Each number is 128 + 32 x the weight over its row's rms, rounded and kept within 0 to 255. Layers, rows and columns count from 0. Numbers have three digits each. The size before them is the row's rms in percent of the matrix's.

# layer 4 MLP down (transposed), 2560x320, rms 0.0426, rows 2110-2127, columns 0-79
124:080109146129147107146152085135086102168117153149148092162155161149116140103107113143195149151122169114161126139185223170145095079175034189148126102132129150101115117161171128138134078178111145057126119110121112119194097069125145145082099204
091:189094127064105160146122112163108139122082081185039131111213123089126101117132158177172168153142131165137132148128130137105161137135120172140089152122145098124132136142158118117141143126141117100120130104111147103143089132104094148133108143
094:213079140049123106162114107141096164132097092143106113100180114146107152163071189172140169100142061239092101113142096135155146142145171109160143139160158145062104149142165133130140110162137125142102165107133142112074094155105146105092154139
042:150120147118139153099085134129122089139161131101157100141131127123172123132148088136097135113094128125141106086159129104151070086092089126119087145100167108140028165087144182187142131115106000144150144133133101017129171113000150087087115112
108:159101091071113088147091170116146174109139057123161110164129148172129164177142124168109096134153131146108089104132120147112101138179160111178153125161131141144106105078143136101129128135078097170148135150099136128080147150142098123114103138
104:153087155098121173152165070171108099123103149137171109111175139120126123103136113165155096145157096209157114143160144108089099164169082206148087146162113100084096137174128146142113115198148132107104115150131134111132102112098194136097152164
095:156111165107134201127119123101141176114140136110097139071168189101169144162082103143134145213140072148151141097098117114183147095116081099149083097128169158119124121142175136166169121165135162175084188182132067150076122153094154166124151116
099:171076095068130156120119148174103144104062131119125148114150089100088113160073160199161165138169080154121073116134109124115169131139138148138155159137123182066135153139172085130122078177172120084121112148148100115130057119120140118122123151
116:118106131043107087138167222107129120144145144111175091081107090125107125068145147183138139104137150152138131073078142157138095181117054122097180114112127119099100117124175107158086110070127119115103172150111111091139116117131121114093126135
092:102135124123128073085123129064116102111170171125183096143123180135145169159150105087143128117131132103177125110132063080185102131104105124114092138174140114090090128094186129116121076150158132162174143147129161175097166100140135138127152131
100:155157106144086185103140103119122156142158122086120156098116131148111112084110133090165136144073080111115082169141176141150098136140125112151178080101184171182111152108197141111143093115143077141088106109105127113099134141088143131164085164
095:174134125072126156171136148170093134091067064132082142119160121122132115156109189174144152082098090150124138153107123134152171135113148174109113118109087172161143109173190086146118154156172081116087156126177118106102063129079154139133078094
107:125180121140097086127138117102120125151153114155101112153086183108081142119120117140154154115113092117175077078097117183129076117097069089174106057159124076081158134135156163079106155114142116115140144112098121137117086116141065151096130105
112:126076114102122125079140063168115139131124101108110103066112138129064170092102073076071132144114138157110106083081124158157102113094123175099104173152115102075143109144118104114177148048123143109119149108134181104108072153106145164133176098
032:138180123192122134126082141165117087153164148090103104140104113156178083147115074136102176134096129127148094113151101086162125087080058102130108103083121126090071159094122134136093116112145040138158133123127108088113173084006127088109128119
076:115124113147182147118150089039130121097148194147131161123118167112110106154173134165127104163126149144074172125141156134175164163119102175099131158111109124158110141131190140104118154065197119151115166152113099107069118124037118071083136101
113:145168064072097121161163152070086144113101083140154142173096127169116100045098126113149132134144169101154123096113149205125146131127132094095123161178092175121090205038120161122106070159172138088151105174097128078152104137110078133107152169
088:097123135075159104150214146121129167080179116102163114132116165121068115078202094110156164115097163085081139130099097155121170109129066100149130112130156128155122131135195157118105069129152138172137116139168101071121163107121113194085088081
# layer 4 MLP up, 2560x320, rms 0.0541, rows 2111-2127, columns 0-79
080:169087097071131142146104092205096127115076139139074121109140074095108101147137159120118176170155134142119194172168132130086186100117133153159091123119166115139144103096146096145147060102153115113117202091111169106110099074111132108103121114
085:160100129083089123147099096173074136083071118111147115125113082133069048179082143154137166130132146143116132088149094127153146079127178117123076136123160050132113207102162118154156140136189075088124104114192134103152143118105133123139181117
056:127139086167117120164166122132138129160081110137133153108190119118091097133095165102144126118167124184140072227157154123110140136186189104164094138133154174127193074168107128100167118158144150144156068126100130143065113140138136109125181111
117:124167145118107093216100187124113121145175125140149137135145103120122122150137163140119137090125106109126078165133089139140131164080142108153116116100147086080135154108151113090125121128115126120067139128122125107149103117066157101130128120
102:173131125125183148185099168163064147102098113146099165106124071086112098093090147112125192091152101137097048120134082143164159113116173129176076173122190144091090104132167146094118092171164095090110106071146178095151145113091070149152167190
094:129119118119118098157127129149065143137156102123105114101187120115113078143158117135097125117142126135070089145116163084174170114119101097154122155152147104038143107186148116134186072140194101119093125128142129054152100095070101123134122146
078:176110088098092122154082109180073146165091124106192173073163116073174130162132155134142146125139132122104165165141117056121182096183140162127101146167148178134097125171080129117166097102137110107125112073145145102145169114094140135068128107
125:185116109124145167173063119146146100220080165141105112129105061135124133175101168135151142135083111165102163139160155163094185195192187139138170199094110128114097133127129156069160150125096103118162156101123154105163111204105108137092116153
091:149107139129148118186083165171096142100146118116095146106171139119155121131152128178113136105153145120145115147129121113091160086073148101166125128155186141168108113137147091122124066131192074086123126154100127088171119120043145136110133173
118:128160129098134091147123152129110163043126139129074103137134128117098141080203114107145196136167156080128044164206123087132075137098151116098120102165230072097131180127144057127129081108091107118132120142152119111180104100120170136185121158
083:208059095075111098203079071159110161145129088132134143119149092083150123083114172154141171124135112144120092167124110099159163132140153183172139146109140147115140164163126095134169109175177114134107128119117153084144103128091112092095144094
121:123117085168125102143079157152087086151113163154083168093170104116112183138106146142114111124151179202107081104110164110111181092110131136083145145120129099150106110185098072111144135094149099121092150151095132101093107130102100117097181103
123:128152135115182193081146094131083163167096122150189113185146124113096069116137100102155129076159129085118148118165150122092133049131099158095125228136129101111136107151122092109144158136131112106196149053125165092180148097125090124154114156
062:159133104029151135142144171163121144088099163107136120095143083107127135085173179167139142178170151178108183143178121148079143134217230142147140103121132139127172105124102125133136114128146142153131116089137109152112136130120123109162178140
088:140141134110172087188084113133105132137082071143152134123178121101114146163133145115108159179148090134126144153111137109115144082137124119110129168109149114080134160129117087142162066132142079129121119141091142092163129115068151106077105082
126:129126134089082159097100134133080119088117074122148095150142162121102165108136153171121162104126119128128071200124128114088137095083157107120113140112182067113165149111076061094110109135096100119129132156107143116159171136116137146166132114
107:117119175167157137150100121157109114203106135170141135191166036065117123108067117130165122165131106059149136155164170098142130103135196148106121181147193062089114120148074100108104095121059118136142118080087131106185161157122123104128145225